config = dict(
    vocab_size=1024,
    hidden_act='gelu',
    qk_norm=False,
    parallel_block=True,
    init_std_o=0.00775,
    init_out_by_depth=True,
    beta1=0.9,
    lr_head=0.00677,
    warmup_steps=399,
    train_tokens=101900000,
)
Each number is 50 + 10 x the weight over its row's rms, rounded and kept within 0 to 99. Layers, rows and columns count from 0. The size before them is the row's rms in percent of the matrix's.

# layer 5 attention key, 128x128, rms 0.082, rows 122-127, columns 0-127
108:54 41 35 50 43 44 34 48 60 50 57 55 41 47 55 69 44 33 41 53 52 37 40 49 59 53 27 49 63 52 50 49 53 40 49 53 49 50 60 44 65 59 64 42 48 47 55 50 50 55 48 37 63 56 35 49 50 62 52 56 31 41 30 41 58 34 67 61 56 62 69 55 44 51 47 46 51 60 61 56 52 59 42 49 41 53 34 68 49 34 41 52 52 45 57 50 47 36 42 55 39 64 38 30 72 58 62 40 58 68 33 43 63 55 72 45 61 53 61 45 62 59 39 49 70 50 56 58
101:39 84 50 52 54 56 50 48 63 41 53 49 54 31 55 51 51 51 56 58 50 45 60 60 55 59 43 35 33 33 47 62 53 52 50 66 54 47 52 40 37 48 68 42 42 43 45 50 48 62 50 51 43 41 44 62 59 47 57 59 61 40 43 53 58 47 63 36 50 56 71 62 41 44 54 72 48 47 51 37 26 54 54 44 80 37 44 52 29 56 60 53 51 47 48 51 36 66 42 43 45 74 54 54 45 45 42 44 53 39 44 57 30 28 58 45 40 53 56 47 44 44 35 43 51 52 44 59
102:65 43 51 52 54 19 39 47 54 63 56 50 47 57 44 34 39 50 60 46 59 49 62 49 48 29 50 55 48 56 44 59 50 57 44 45 48 54 47 65 53 52 31 34 55 55 29 60 40 55 58 54 63 60 51 39 43 65 61 51 34 70 39 53 53 47 35 46 44 41 57 51 54 60 56 37 57 66 44 42 36 59 48 52 53 75 57 68 71 58 59 44 54 63 55 41 39 51 52 25 43 53 23 40 43 42 47 48 50 35 58 44 50 40 53 47 64 52 60 47 35 51 54 51 43 44 52 58
090:55 53 56 53 34 49 27 55 37 31 52 69 40 42 46 57 54 39 39 49 46 50 44 57 58 43 52 56 55 67 65 64 85 56 46 31 46 54 52 48 54 59 46 42 31 60 31 57 60 33 47 40 54 51 46 43 41 37 49 57 51 65 57 64 61 51 46 60 60 57 52 33 31 48 58 56 70 64 60 45 50 52 43 50 50 53 43 50 63 65 32 34 60 51 40 62 45 33 57 57 53 43 52 44 58 47 48 45 56 67 55 45 51 48 48 43 64 58 54 57 52 40 60 40 36 51 59 35
113:53 54 52 64 62 54 59 40 50 46 49 56 38 52 57 50 52 77 50 46 48 49 31 57 51 60 62 50 58 35 49 47 68 71 55 65 60 48 40 55 61 53 51 34 30 51 49 45 59 43 38 25 57 57 43 51 63 56 43 55 31 50 56 50 55 60 46 20 54 60 51 49 43 47 65 43 56 56 62 52 56 42 49 59 60 57 39 56 50 60 38 40 62 45 35 59 62 40 45 54 61 50 61 32 53 68 50 46 49 49 39 36 45 50 54 43 63 51 48 44 42 18 54 40 41 48 63 63
100:45 50 46 58 49 49 58 33 48 56 51 48 51 51 62 50 52 57 68 54 42 41 52 40 47 58 53 42 43 51 50 31 41 62 48 62 57 53 42 60 72 33 34 52 38 40 73 56 48 64 40 57 79 52 58 72 31 54 45 58 50 39 46 39 57 62 51 33 37 46 60 40 68 54 46 44 34 55 48 45 65 64 51 44 39 43 44 24 52 65 55 74 37 32 53 46 50 52 49 50 52 66 52 71 49 45 44 49 56 48 50 43 45 56 56 53 37 41 60 52 47 48 31 46 53 53 49 54
# layer 5 attention query, 128x128, rms 0.0825, rows 123-127, columns 0-127
098:50 41 66 55 59 47 42 54 49 59 43 42 48 50 48 42 62 56 58 53 57 70 46 47 71 52 34 55 46 45 68 44 51 38 52 52 37 46 37 71 58 46 58 48 47 65 51 43 25 35 64 47 63 47 55 33 46 40 52 44 49 34 38 48 35 48 60 67 61 29 52 53 50 53 41 37 64 56 38 64 50 46 57 48 46 52 46 56 59 33 25 66 62 50 44 57 50 41 57 36 48 50 55 61 40 62 36 51 57 44 47 48 57 67 42 62 57 32 51 53 51 42 57 22 57 50 62 53
104:52 51 47 37 28 50 66 44 45 29 70 63 35 62 50 51 46 32 47 47 61 43 39 34 80 52 56 47 37 53 37 64 47 41 49 35 53 51 60 47 53 48 52 49 43 46 58 61 59 48 63 42 50 38 44 56 37 50 48 52 66 48 50 57 63 55 45 54 51 52 37 33 32 39 41 54 34 65 48 73 51 43 62 49 63 38 48 27 54 33 45 40 50 58 46 37 50 50 62 61 52 51 64 39 55 65 54 58 55 66 44 64 54 48 43 57 64 60 48 35 59 46 47 44 47 41 53 47
093:55 54 41 35 48 58 54 53 50 45 44 51 41 63 46 41 50 40 62 52 55 42 45 55 54 40 55 49 32 63 55 49 53 40 59 52 56 64 44 64 55 54 67 41 67 50 67 50 61 55 35 35 28 43 47 48 74 49 43 59 60 55 46 53 58 59 39 63 45 62 69 43 44 52 51 35 58 28 45 51 63 45 76 32 37 59 46 49 32 40 65 49 59 41 52 45 34 66 47 26 56 47 52 52 51 63 44 40 36 57 48 57 54 41 72 45 58 55 40 55 35 50 54 46 48 44 34 46
115:45 57 62 43 55 55 50 38 44 80 59 48 44 61 54 44 56 30 48 54 53 47 43 56 52 41 59 62 47 50 59 47 41 26 29 44 55 53 46 54 64 38 38 49 45 61 46 40 37 53 44 55 43 41 42 38 45 32 36 69 68 47 35 44 48 55 49 66 49 48 55 63 63 76 56 59 47 50 54 54 42 59 58 38 27 54 45 54 55 38 76 51 51 71 47 40 46 66 49 48 41 53 57 74 58 39 63 56 51 50 55 44 50 42 60 40 57 47 49 56 53 46 52 58 50 33 39 43
103:45 50 57 62 55 55 38 38 43 48 57 44 45 53 45 62 25 43 43 64 45 49 45 49 40 58 59 36 64 64 47 68 63 57 55 59 31 50 54 36 49 46 27 57 44 66 50 50 43 41 58 60 44 47 47 41 38 38 46 48 55 45 45 52 47 48 67 32 65 28 36 60 53 57 55 53 59 44 49 59 29 56 43 49 66 35 48 54 76 61 52 48 38 71 48 42 67 50 63 61 50 52 45 44 37 61 53 66 48 41 66 52 31 49 49 57 63 40 37 40 59 57 53 54 46 50 49 55
# layer 5 attention value, 128x128, rms 0.0628, rows 64-85, columns 0-127
107:60 64 56 44 70 40 48 58 40 46 47 45 49 38 46 51 47 46 35 52 51 56 42 64 54 59 71 37 48 52 54 40 56 49 43 32 64 50 44 40 53 54 52 58 38 65 45 42 54 45 55 31 48 40 55 47 54 58 51 24 54 66 66 43 35 61 60 44 53 43 38 36 45 44 58 61 28 59 42 50 68 52 52 35 54 63 43 41 48 52 61 54 65 69 49 35 53 28 52 55 54 53 69 44 40 66 49 52 64 52 43 55 52 56 31 42 58 68 37 27 47 62 55 55 53 53 57 43
122:57 42 52 46 57 54 65 51 44 43 50 53 43 66 33 53 57 38 46 42 44 48 55 58 50 47 67 46 46 54 57 62 62 40 41 45 44 61 65 49 71 53 41 46 58 53 49 51 61 51 46 66 49 47 50 55 40 53 53 83 39 44 63 40 30 29 54 65 46 59 39 55 44 44 43 46 59 55 37 31 67 44 46 38 67 70 49 53 46 49 35 57 54 36 53 64 39 30 42 48 49 60 67 43 55 62 60 53 21 58 55 44 56 46 47 45 39 46 53 72 54 49 40 57 51 58 39 48
103:62 51 53 52 60 52 59 57 54 44 42 51 49 56 50 35 52 57 61 79 47 60 59 48 39 43 24 55 37 46 40 31 50 52 67 43 64 27 50 45 62 48 46 60 56 45 44 43 36 47 48 40 57 65 51 57 56 55 51 39 30 49 54 52 60 43 46 73 39 37 62 59 48 61 53 52 63 67 51 53 39 49 49 59 49 51 53 41 36 66 42 45 46 75 45 61 56 50 49 63 60 46 44 48 76 50 37 51 48 54 41 52 50 49 55 57 42 47 54 19 50 54 41 34 55 39 39 49
107:55 50 36 55 50 51 34 42 49 55 42 46 58 53 45 40 67 51 51 50 51 40 71 58 52 47 33 64 49 33 49 43 48 60 70 60 55 48 41 49 44 45 51 55 60 56 62 52 42 39 44 55 49 49 40 47 46 52 39 77 45 47 62 51 66 70 70 55 58 53 56 50 60 54 51 55 45 27 38 51 47 60 56 49 60 56 47 38 68 69 26 51 40 53 49 45 47 57 56 42 34 52 48 39 57 67 46 42 38 59 46 38 62 52 29 68 47 39 35 56 47 20 50 49 51 38 58 55
118:51 50 60 40 54 53 70 54 57 47 40 59 60 51 53 43 50 31 74 63 45 40 51 55 56 54 70 53 51 40 48 45 59 30 59 55 68 41 41 56 36 52 37 42 36 57 57 40 43 58 40 52 52 59 40 53 61 43 46 61 41 40 52 53 73 74 52 60 44 50 56 44 43 32 51 55 45 45 55 66 48 57 59 62 36 47 45 20 59 39 38 60 48 44 41 51 43 57 55 68 48 65 54 51 62 58 41 30 66 43 50 34 52 52 39 58 43 52 27 49 57 42 55 45 39 55 48 53
111:29 65 48 45 41 46 37 63 42 55 63 57 60 40 20 51 44 31 39 36 51 58 52 42 60 55 52 65 61 39 49 57 58 44 27 46 48 49 52 74 54 44 61 70 55 41 52 51 55 58 26 45 40 47 66 50 48 50 48 58 70 46 38 44 62 47 60 62 51 27 45 63 55 52 35 32 37 71 64 42 43 58 49 57 47 46 50 67 45 49 62 46 51 49 53 58 47 48 34 42 57 44 40 57 47 53 68 51 48 54 41 54 49 44 55 63 46 54 43 43 49 59 48 53 48 46 43 62
093:42 47 60 64 39 44 71 39 48 47 52 50 51 64 66 49 46 49 42 53 50 57 56 51 63 42 52 55 58 43 52 63 61 45 45 54 55 63 63 77 31 47 53 62 47 55 37 55 45 41 30 44 52 59 57 51 60 48 49 65 65 41 52 46 64 62 35 49 38 62 50 37 53 56 49 37 52 57 48 67 46 40 50 43 43 49 59 50 40 29 54 51 61 48 46 55 46 56 44 58 51 43 38 38 42 55 24 49 50 55 46 20 47 49 42 54 43 42 50 37 46 77 48 77 46 66 63 53
094:52 64 44 62 24 67 43 51 52 60 57 44 50 65 58 36 44 39 53 43 47 49 52 33 50 51 44 59 41 56 48 44 72 53 42 38 50 40 46 72 71 42 63 63 59 48 48 68 35 52 46 43 44 52 50 63 41 59 48 54 28 55 51 51 54 52 52 39 47 18 54 48 54 25 53 64 56 34 48 40 43 41 43 50 38 54 62 41 58 42 50 48 31 54 55 73 40 56 44 39 46 40 42 50 47 60 56 39 47 36 63 54 46 57 56 57 48 49 58 43 67 34 45 41 55 52 53 56
102:58 53 53 57 71 44 51 52 47 40 48 53 51 41 31 46 65 40 49 55 49 36 51 52 53 51 78 44 60 56 54 44 36 56 40 60 67 61 57 39 70 49 43 59 18 60 57 36 44 47 51 52 45 52 58 49 39 42 46 50 63 42 62 55 32 71 46 29 64 37 33 50 57 48 40 45 47 78 35 40 51 55 54 47 65 71 55 61 41 39 45 63 59 54 50 49 50 36 41 41 53 61 51 58 36 55 53 57 36 60 56 49 58 45 45 58 43 50 37 51 56 42 49 35 47 56 46 49
122:59 50 61 57 40 68 52 69 48 51 58 54 42 57 51 45 39 50 52 35 51 46 45 46 50 42 58 57 45 52 43 56 49 42 31 62 45 59 49 57 67 52 51 56 40 44 76 56 42 44 48 40 71 53 60 46 47 59 61 32 42 42 57 41 57 41 45 56 37 31 64 45 40 37 43 50 38 54 50 47 63 67 49 52 56 58 67 44 31 51 61 50 61 29 54 38 60 60 59 37 31 44 29 53 34 42 74 54 52 46 34 61 54 53 45 37 60 48 30 43 39 53 49 50 63 41 43 43
109:45 52 51 47 42 35 45 41 51 46 57 49 55 44 66 49 57 73 40 46 51 68 64 42 46 42 25 59 55 42 56 55 37 62 57 47 50 44 50 62 50 46 46 59 57 35 32 60 60 49 53 53 49 39 49 56 57 52 45 54 50 52 40 57 37 59 20 22 28 50 67 64 42 57 53 55 58 64 41 47 31 53 27 51 59 50 41 64 41 31 44 49 31 51 51 50 46 62 49 54 46 50 71 43 57 61 36 61 50 44 48 39 52 54 51 51 73 49 64 46 48 64 46 47 54 56 46 49
123:45 37 46 62 46 72 53 39 55 53 51 54 50 36 49 42 35 52 64 63 52 58 47 49 55 58 43 42 43 50 51 51 45 26 64 60 50 46 55 41 56 56 55 55 40 37 54 45 64 42 47 35 62 52 64 41 50 66 51 40 52 49 40 35 48 38 37 60 38 47 36 49 61 43 49 33 26 43 66 53 41 51 59 57 64 48 56 56 33 68 50 55 47 41 50 36 53 38 48 60 48 33 33 42 48 48 67 64 38 55 44 63 55 57 65 45 49 55 63 48 53 57 49 89 58 42 48 53
107:35 53 42 34 29 53 52 61 55 58 44 54 64 43 53 62 49 42 65 63 52 51 46 41 49 59 60 63 45 47 45 33 44 55 50 28 58 65 49 63 46 39 30 44 59 43 46 58 29 43 36 49 59 46 60 57 54 50 51 29 50 46 39 74 68 55 50 55 61 32 63 60 40 58 61 49 52 60 62 63 44 34 46 61 47 40 54 33 34 65 52 35 42 61 51 75 45 43 52 39 53 50 53 56 48 42 53 41 59 42 33 29 41 54 58 43 44 50 61 49 53 55 56 49 40 51 60 53
107:42 66 32 85 46 56 60 37 43 57 51 53 47 64 47 42 68 35 48 52 48 41 39 40 36 52 44 45 45 62 49 45 63 41 41 79 49 55 59 45 45 47 48 58 52 59 49 48 62 30 45 40 58 44 36 62 48 43 50 43 58 62 47 66 56 55 50 54 35 57 57 46 81 48 47 46 53 61 61 37 46 42 45 42 23 59 53 52 34 49 52 51 56 42 47 51 62 57 38 46 42 61 51 35 43 48 56 61 35 50 38 48 35 50 58 60 48 56 48 58 63 65 52 61 50 42 57 54
106:51 48 63 39 44 59 49 50 55 53 43 59 55 59 46 42 53 46 52 54 46 58 39 40 50 46 39 33 54 54 48 51 43 47 70 77 56 39 50 32 44 54 29 30 30 47 51 48 59 38 49 59 49 43 38 51 52 47 61 67 41 48 21 60 36 55 51 58 47 65 47 56 59 47 56 51 51 61 56 28 57 53 54 42 44 74 47 53 33 52 46 60 52 27 44 47 48 57 49 47 61 59 60 51 63 52 54 52 53 63 46 52 49 45 36 59 37 59 47 64 70 59 37 74 40 35 44 46
116:59 50 47 42 49 40 68 64 51 35 42 43 56 62 47 59 36 61 40 62 51 48 43 41 49 36 75 38 44 62 46 28 46 48 35 49 46 74 51 49 46 59 48 55 49 53 50 41 38 40 42 47 61 82 51 44 55 43 63 29 49 58 57 50 52 66 53 47 30 49 58 42 46 46 58 46 61 46 59 63 41 34 48 63 44 70 36 32 51 54 53 56 52 27 38 55 59 45 42 40 58 51 59 42 47 40 52 35 57 42 52 40 54 51 59 55 58 50 64 40 64 66 56 48 48 55 51 41
121:47 51 41 58 45 36 53 61 51 48 52 54 59 50 45 60 32 40 51 43 48 54 47 43 62 68 68 63 45 49 54 54 82 64 40 48 48 60 47 72 49 47 70 68 62 46 40 53 44 45 29 46 57 48 54 50 56 32 48 51 67 50 48 49 48 45 56 66 48 30 53 45 49 59 61 33 30 57 53 63 69 54 46 44 38 40 59 28 73 48 47 39 41 64 46 56 36 67 57 54 45 56 53 51 33 41 44 32 49 38 37 49 43 48 51 43 61 50 50 41 52 54 56 54 51 55 62 42
117:35 53 26 43 49 52 64 40 51 63 38 40 45 70 39 53 52 42 61 57 46 57 52 57 44 59 53 48 52 59 54 57 55 51 62 35 49 46 52 40 41 40 40 36 64 58 45 50 40 30 54 44 46 38 45 53 52 50 58 76 44 51 55 57 45 49 60 43 67 47 30 58 60 33 54 53 74 46 35 40 55 40 37 44 40 55 50 62 58 59 60 46 67 62 53 72 42 37 47 43 69 50 65 51 55 58 45 65 53 57 49 44 52 47 43 50 35 63 73 51 69 56 42 51 35 42 44 55
100:63 44 79 53 60 76 63 51 55 46 44 40 59 53 52 43 42 51 57 45 53 36 32 42 58 45 66 52 54 64 39 31 50 32 56 46 49 54 40 41 48 60 32 34 37 61 57 56 44 77 55 56 55 62 56 50 48 51 56 44 45 52 55 47 51 58 48 50 41 39 53 41 43 42 50 43 44 40 55 47 45 43 67 52 52 49 51 20 41 49 56 60 63 40 54 35 58 54 65 42 62 56 35 66 41 38 41 45 39 35 61 32 47 52 57 46 37 39 36 47 47 38 56 46 54 34 52 52
116:34 49 39 33 44 36 58 58 56 47 37 49 58 73 54 47 40 62 53 67 47 70 51 44 40 52 65 48 51 46 44 52 41 53 47 41 54 68 53 56 28 48 42 30 50 49 52 55 51 38 42 57 38 57 40 52 41 39 55 53 55 52 36 63 44 48 56 41 70 52 51 52 59 44 61 66 62 40 50 55 57 39 71 44 33 55 44 47 63 40 53 54 58 63 46 58 48 61 55 49 69 54 31 57 40 43 21 50 57 50 60 42 51 40 46 41 31 60 55 59 61 34 56 41 40 65 52 55
112:66 64 44 30 56 48 46 62 52 41 46 46 43 48 65 44 48 52 46 54 48 50 54 50 56 39 60 57 50 56 54 45 51 57 52 42 75 29 44 45 58 47 47 55 37 53 61 52 30 53 48 46 52 50 49 50 43 65 54 44 22 51 39 48 45 68 43 38 43 43 75 49 30 39 64 70 40 50 28 53 52 71 45 49 57 60 54 46 62 43 60 53 47 47 51 35 49 59 64 37 48 55 72 44 55 66 70 39 45 58 47 43 58 53 30 40 66 52 40 45 46 41 46 36 51 54 44 37
103:51 52 50 47 61 55 61 48 59 39 50 54 51 36 49 54 50 45 63 48 50 39 48 48 62 37 64 36 60 37 53 53 47 39 51 62 59 45 53 35 55 52 35 47 43 61 43 42 62 54 43 64 49 37 47 50 43 39 43 48 58 46 43 47 54 60 24 52 54 47 35 50 41 54 48 48 20 77 65 56 67 60 62 53 63 44 56 46 36 29 46 61 34 38 46 60 44 49 63 54 46 45 71 57 59 60 65 31 47 51 59 25 51 50 32 55 49 46 43 50 39 61 58 64 47 56 55 31
# layer 5 attention output (transposed), 128x128, rms 0.0656, rows 64-85, columns 0-127
108:52 55 36 57 44 66 33 50 60 46 79 57 43 63 46 48 50 58 48 39 38 51 47 48 63 38 36 35 64 55 56 58 41 60 65 54 43 54 44 61 59 46 45 32 62 55 61 58 41 32 37 43 52 53 33 50 45 40 51 40 40 47 52 55 66 59 55 50 45 52 46 58 70 40 59 46 66 50 48 54 30 54 43 40 40 52 54 53 47 41 59 43 49 67 56 36 66 65 51 56 50 58 60 39 52 37 70 71 30 44 51 51 43 40 53 38 41 39 59 63 63 55 30 49 46 63 42 45
124:56 62 31 46 33 52 44 73 35 46 47 66 52 50 58 44 48 63 68 78 48 47 49 55 55 59 46 46 50 50 57 36 52 32 49 56 50 36 46 52 61 48 41 52 53 47 51 72 47 53 49 61 53 51 56 52 48 43 44 66 61 41 32 54 48 30 57 56 43 48 46 36 62 71 55 44 46 55 40 71 48 54 42 54 55 48 50 53 47 39 49 51 43 53 64 41 32 52 66 47 59 49 41 50 26 37 60 40 56 54 50 44 39 70 39 53 55 44 32 43 61 45 29 40 50 49 75 44
105:43 60 37 58 67 37 46 54 38 48 32 56 44 48 40 71 53 54 51 22 61 49 49 45 60 47 60 59 48 39 48 50 42 68 45 46 55 40 52 48 62 78 58 60 46 47 41 53 50 39 54 46 40 38 55 58 68 58 26 42 68 62 41 50 50 59 52 58 41 55 53 42 34 40 48 47 45 42 61 46 76 27 64 46 52 53 58 56 57 80 40 43 66 48 43 52 46 52 52 35 48 44 51 50 56 45 54 53 54 52 46 47 56 34 55 55 56 51 48 73 42 38 49 43 48 49 39 42
109:49 58 59 44 50 39 42 48 48 51 35 50 54 53 40 55 42 37 38 59 45 52 65 47 69 38 62 60 70 44 33 60 43 42 50 40 39 59 38 53 38 72 39 53 42 56 44 42 80 45 54 68 50 55 60 64 51 63 52 44 41 65 25 50 48 53 55 51 43 70 59 38 60 61 61 46 62 52 62 49 54 38 50 49 39 48 56 46 34 49 55 51 41 51 41 57 42 46 39 50 53 47 51 56 62 29 52 38 55 65 52 50 51 48 52 48 40 34 57 27 46 67 45 56 61 53 62 26
115:43 38 50 53 57 58 51 43 60 58 54 46 42 53 55 52 61 39 43 48 46 63 46 66 65 39 56 52 61 48 54 39 48 50 50 39 45 38 41 48 45 67 43 51 44 59 23 51 69 46 55 59 45 55 53 40 42 62 71 37 55 73 48 57 46 48 60 50 51 78 63 46 45 48 37 45 52 40 73 49 58 40 36 37 52 47 54 32 32 52 45 47 66 30 50 54 60 60 53 47 52 37 58 32 39 32 48 59 43 58 48 40 49 40 62 46 71 66 59 45 38 49 56 70 41 46 45 52
114:37 59 49 37 29 50 53 49 55 47 71 50 47 39 34 44 49 50 44 63 48 53 49 48 49 43 31 58 55 30 55 68 52 37 48 60 50 44 54 48 31 32 48 40 55 48 44 58 45 68 46 35 47 48 43 59 51 42 43 59 46 45 69 55 48 72 50 53 39 44 60 53 57 47 50 43 54 50 68 65 52 71 69 52 46 47 49 58 53 57 45 44 60 38 53 54 30 42 44 73 24 71 59 41 39 54 68 36 54 35 55 56 60 53 34 55 54 42 46 58 44 49 57 52 45 50 59 64
092:60 47 50 43 57 42 57 55 40 54 66 24 57 37 48 52 70 47 44 45 38 63 46 49 41 39 45 52 46 49 57 40 45 43 57 50 34 54 62 43 41 64 53 44 54 49 52 52 39 51 54 53 51 39 43 50 51 37 46 50 51 57 44 47 32 63 49 44 65 26 41 61 53 52 37 50 32 35 59 47 42 77 50 43 63 52 48 53 71 53 45 60 39 30 52 45 49 49 68 70 53 61 55 41 49 39 57 52 56 36 52 31 58 62 63 48 67 32 61 52 44 68 64 64 55 52 54 66
092:46 35 56 33 42 40 56 54 46 61 45 51 46 36 42 45 48 49 42 65 77 48 50 46 38 29 40 54 41 47 40 44 47 51 62 48 51 44 64 42 49 49 69 66 57 65 38 67 48 28 63 56 58 46 59 33 63 48 33 44 54 38 41 46 38 48 45 66 69 66 42 54 48 47 46 35 57 51 70 42 68 31 61 59 57 54 48 53 62 51 48 46 52 54 32 64 44 48 47 67 50 61 49 66 52 51 36 56 51 71 42 51 51 53 51 58 56 53 44 60 51 44 59 34 36 49 56 41
103:41 56 27 51 44 54 45 46 58 37 64 53 42 52 46 47 53 41 63 64 43 66 55 41 60 58 37 40 56 39 55 55 57 49 70 45 45 57 28 64 61 46 39 49 56 34 62 54 56 62 53 45 46 59 34 37 65 50 80 56 32 67 50 48 63 43 65 56 52 67 38 43 52 65 62 42 48 52 46 68 40 57 44 55 44 42 46 43 34 52 48 48 52 43 54 39 52 54 55 50 40 50 66 47 26 38 70 37 38 44 60 58 54 52 44 42 41 51 49 62 37 48 40 38 49 61 60 55
121:38 49 43 47 48 59 57 60 43 41 52 50 50 44 60 45 45 52 54 35 55 52 47 63 47 44 47 64 43 65 36 56 61 54 44 51 45 57 65 60 43 36 64 43 50 63 40 76 44 68 39 46 48 34 44 32 57 40 37 42 45 47 51 47 62 47 60 49 57 48 48 48 84 55 36 42 57 40 50 55 46 44 41 64 51 53 50 38 40 56 47 49 53 69 53 48 27 23 44 44 49 56 52 47 63 67 46 60 51 54 38 43 60 57 45 46 56 69 42 65 63 47 46 26 42 49 59 68
108:68 49 51 63 45 30 64 59 52 48 54 31 62 47 33 62 53 36 51 41 53 53 56 38 38 54 59 30 40 54 58 47 41 58 52 53 45 52 56 33 54 59 51 50 51 47 58 51 48 35 49 40 62 49 51 50 62 58 35 65 50 58 57 56 55 55 50 55 67 26 47 48 35 55 40 61 30 64 45 31 59 70 69 52 52 54 56 60 60 70 44 50 54 38 52 45 53 46 51 44 50 51 49 43 70 45 42 41 42 40 33 47 38 59 55 47 38 39 50 54 53 61 75 58 45 38 50 26
116:33 44 52 45 54 48 50 37 48 51 38 50 58 44 73 54 61 63 67 25 49 49 35 55 48 53 50 59 54 57 45 69 46 42 49 61 52 64 57 54 42 47 58 32 48 58 52 64 48 59 26 50 50 40 36 58 56 40 50 39 58 39 53 51 58 56 39 57 43 29 58 53 55 62 63 47 59 50 42 69 51 70 57 49 55 44 35 46 71 60 48 61 49 57 55 48 64 41 42 25 43 29 47 62 34 49 48 38 54 58 30 44 50 52 52 56 59 50 48 49 37 48 52 32 49 38 59 64
112:50 42 64 61 72 45 49 47 60 60 45 49 48 44 40 42 41 43 44 43 66 55 49 53 32 47 58 63 50 31 50 50 61 55 36 46 50 27 40 49 47 41 50 52 59 50 54 52 44 44 55 31 45 42 57 36 48 56 39 69 55 54 45 41 39 46 39 24 60 61 39 52 43 39 36 36 52 56 63 35 50 40 59 37 46 48 64 54 54 59 42 40 53 46 30 56 60 60 52 71 54 46 62 50 45 45 59 32 58 64 53 57 64 47 57 43 62 54 60 70 54 48 72 68 49 49 41 71
109:37 47 47 49 68 56 47 49 47 32 59 33 66 52 46 55 51 56 51 38 61 56 25 40 53 50 36 60 30 44 38 53 68 28 43 54 48 40 67 41 43 45 60 58 49 51 50 45 62 45 69 41 45 46 51 55 47 47 41 51 32 42 51 57 38 53 45 55 81 34 50 45 46 49 56 45 42 52 46 62 41 41 72 46 47 59 47 48 73 45 57 53 58 43 44 35 37 47 59 71 51 53 49 59 37 58 67 46 59 59 56 45 49 58 55 58 39 68 46 48 63 47 31 50 47 62 52 61
109:26 53 58 50 44 65 60 51 55 43 55 50 43 61 51 55 47 52 66 39 60 51 57 58 41 64 47 45 48 45 46 43 63 32 37 52 44 46 54 47 60 63 57 62 42 54 54 44 51 47 57 49 56 53 68 50 34 66 36 63 65 58 54 49 50 48 67 60 60 55 59 48 56 68 49 65 53 60 30 59 54 38 47 54 45 43 48 43 64 44 47 56 55 48 47 37 43 48 67 13 56 32 35 34 29 35 54 33 34 43 42 54 54 38 50 56 56 55 56 40 55 39 39 61 48 38 55 44
118:45 42 47 50 66 57 44 35 57 53 59 51 49 53 55 56 69 50 59 56 47 60 31 40 52 55 41 61 49 67 71 26 62 59 54 66 40 24 39 62 48 40 59 54 55 62 52 45 49 45 39 34 40 37 44 33 55 43 57 36 63 58 42 40 47 42 50 30 66 63 44 44 69 56 38 45 47 39 48 29 47 54 58 47 52 38 48 37 44 39 47 53 60 54 48 52 46 64 60 56 68 41 37 49 52 44 62 69 56 43 51 44 43 53 55 50 53 60 51 76 57 40 55 55 49 57 42 58
119:54 46 60 44 56 39 47 60 51 51 70 42 49 33 51 45 53 56 35 58 60 43 48 48 33 46 49 42 54 44 54 49 62 50 39 50 50 32 51 35 32 40 52 33 39 43 42 61 40 47 47 53 59 50 62 44 54 49 49 40 48 48 48 51 46 68 33 37 55 44 46 53 47 33 43 49 64 42 86 40 43 70 48 51 56 52 56 51 47 46 52 31 43 53 49 33 50 64 53 89 56 65 44 33 51 58 59 59 41 48 66 39 58 60 52 50 52 48 50 64 67 55 51 54 51 54 65 61
117:58 54 65 61 44 45 44 59 48 42 54 53 50 55 55 47 35 57 51 68 56 51 53 44 39 55 51 45 50 21 43 43 52 42 42 54 52 39 51 57 60 45 56 57 64 45 72 56 44 36 65 50 59 46 49 56 47 41 32 57 52 58 41 34 32 51 51 60 43 64 41 49 33 50 73 50 68 65 40 62 60 21 56 50 46 41 56 56 72 36 43 58 45 48 46 41 42 67 63 47 61 44 47 49 27 42 46 42 60 58 59 61 49 51 54 46 58 35 44 60 48 45 36 66 55 49 33 37
102:55 42 49 26 74 59 59 36 51 61 33 60 42 47 60 36 59 50 62 37 45 51 49 59 52 39 46 63 44 53 63 49 40 46 61 40 51 65 52 57 57 41 64 65 56 56 33 42 54 57 46 56 40 54 52 41 43 48 66 47 39 58 45 49 52 28 46 50 50 63 49 70 69 56 39 49 58 43 51 50 51 52 25 48 70 38 39 52 37 43 48 47 53 41 44 69 53 57 45 39 50 42 45 51 62 47 48 56 60 44 41 43 57 35 62 52 65 79 51 47 43 42 48 32 38 56 47 66
115:59 45 73 58 55 52 39 47 55 56 56 52 40 51 52 53 51 49 53 56 50 50 45 40 41 59 37 51 47 40 61 34 71 57 36 52 59 46 49 49 58 50 54 67 50 44 62 32 42 31 66 50 57 48 54 33 37 60 75 56 59 61 37 38 20 53 45 49 52 62 45 47 38 61 55 60 53 54 49 35 58 27 42 48 64 40 48 45 47 39 40 51 40 48 39 60 47 57 51 52 61 54 62 45 41 55 45 38 51 41 68 58 61 41 44 44 57 32 71 42 63 47 57 70 50 45 34 62
110:50 38 52 57 44 56 49 60 54 40 59 64 35 52 34 56 37 36 48 37 63 43 65 55 45 47 55 42 61 67 38 44 41 64 51 56 28 59 38 48 62 60 57 51 47 64 37 67 55 43 47 51 70 53 36 48 62 58 50 50 51 56 50 45 61 47 63 51 58 71 53 35 58 54 40 49 53 47 52 38 57 40 48 66 46 41 73 41 23 51 47 51 55 55 48 49 43 44 54 33 64 45 53 42 57 41 55 74 28 61 39 47 51 44 62 50 47 49 54 62 50 53 44 49 35 43 44 23
102:49 41 47 50 47 52 50 43 52 43 54 52 51 58 48 44 59 38 56 50 46 64 65 54 55 59 61 35 55 67 52 46 51 37 51 41 50 42 35 47 52 67 38 34 48 41 30 65 50 54 43 51 62 57 42 33 48 67 64 56 61 55 53 55 64 50 57 36 60 51 46 52 48 51 36 60 57 39 48 72 38 77 36 43 48 54 53 47 30 60 56 63 60 38 51 37 64 57 55 49 42 45 56 34 34 34 59 53 42 36 31 47 52 57 69 51 59 50 57 43 38 62 50 46 26 54 62 70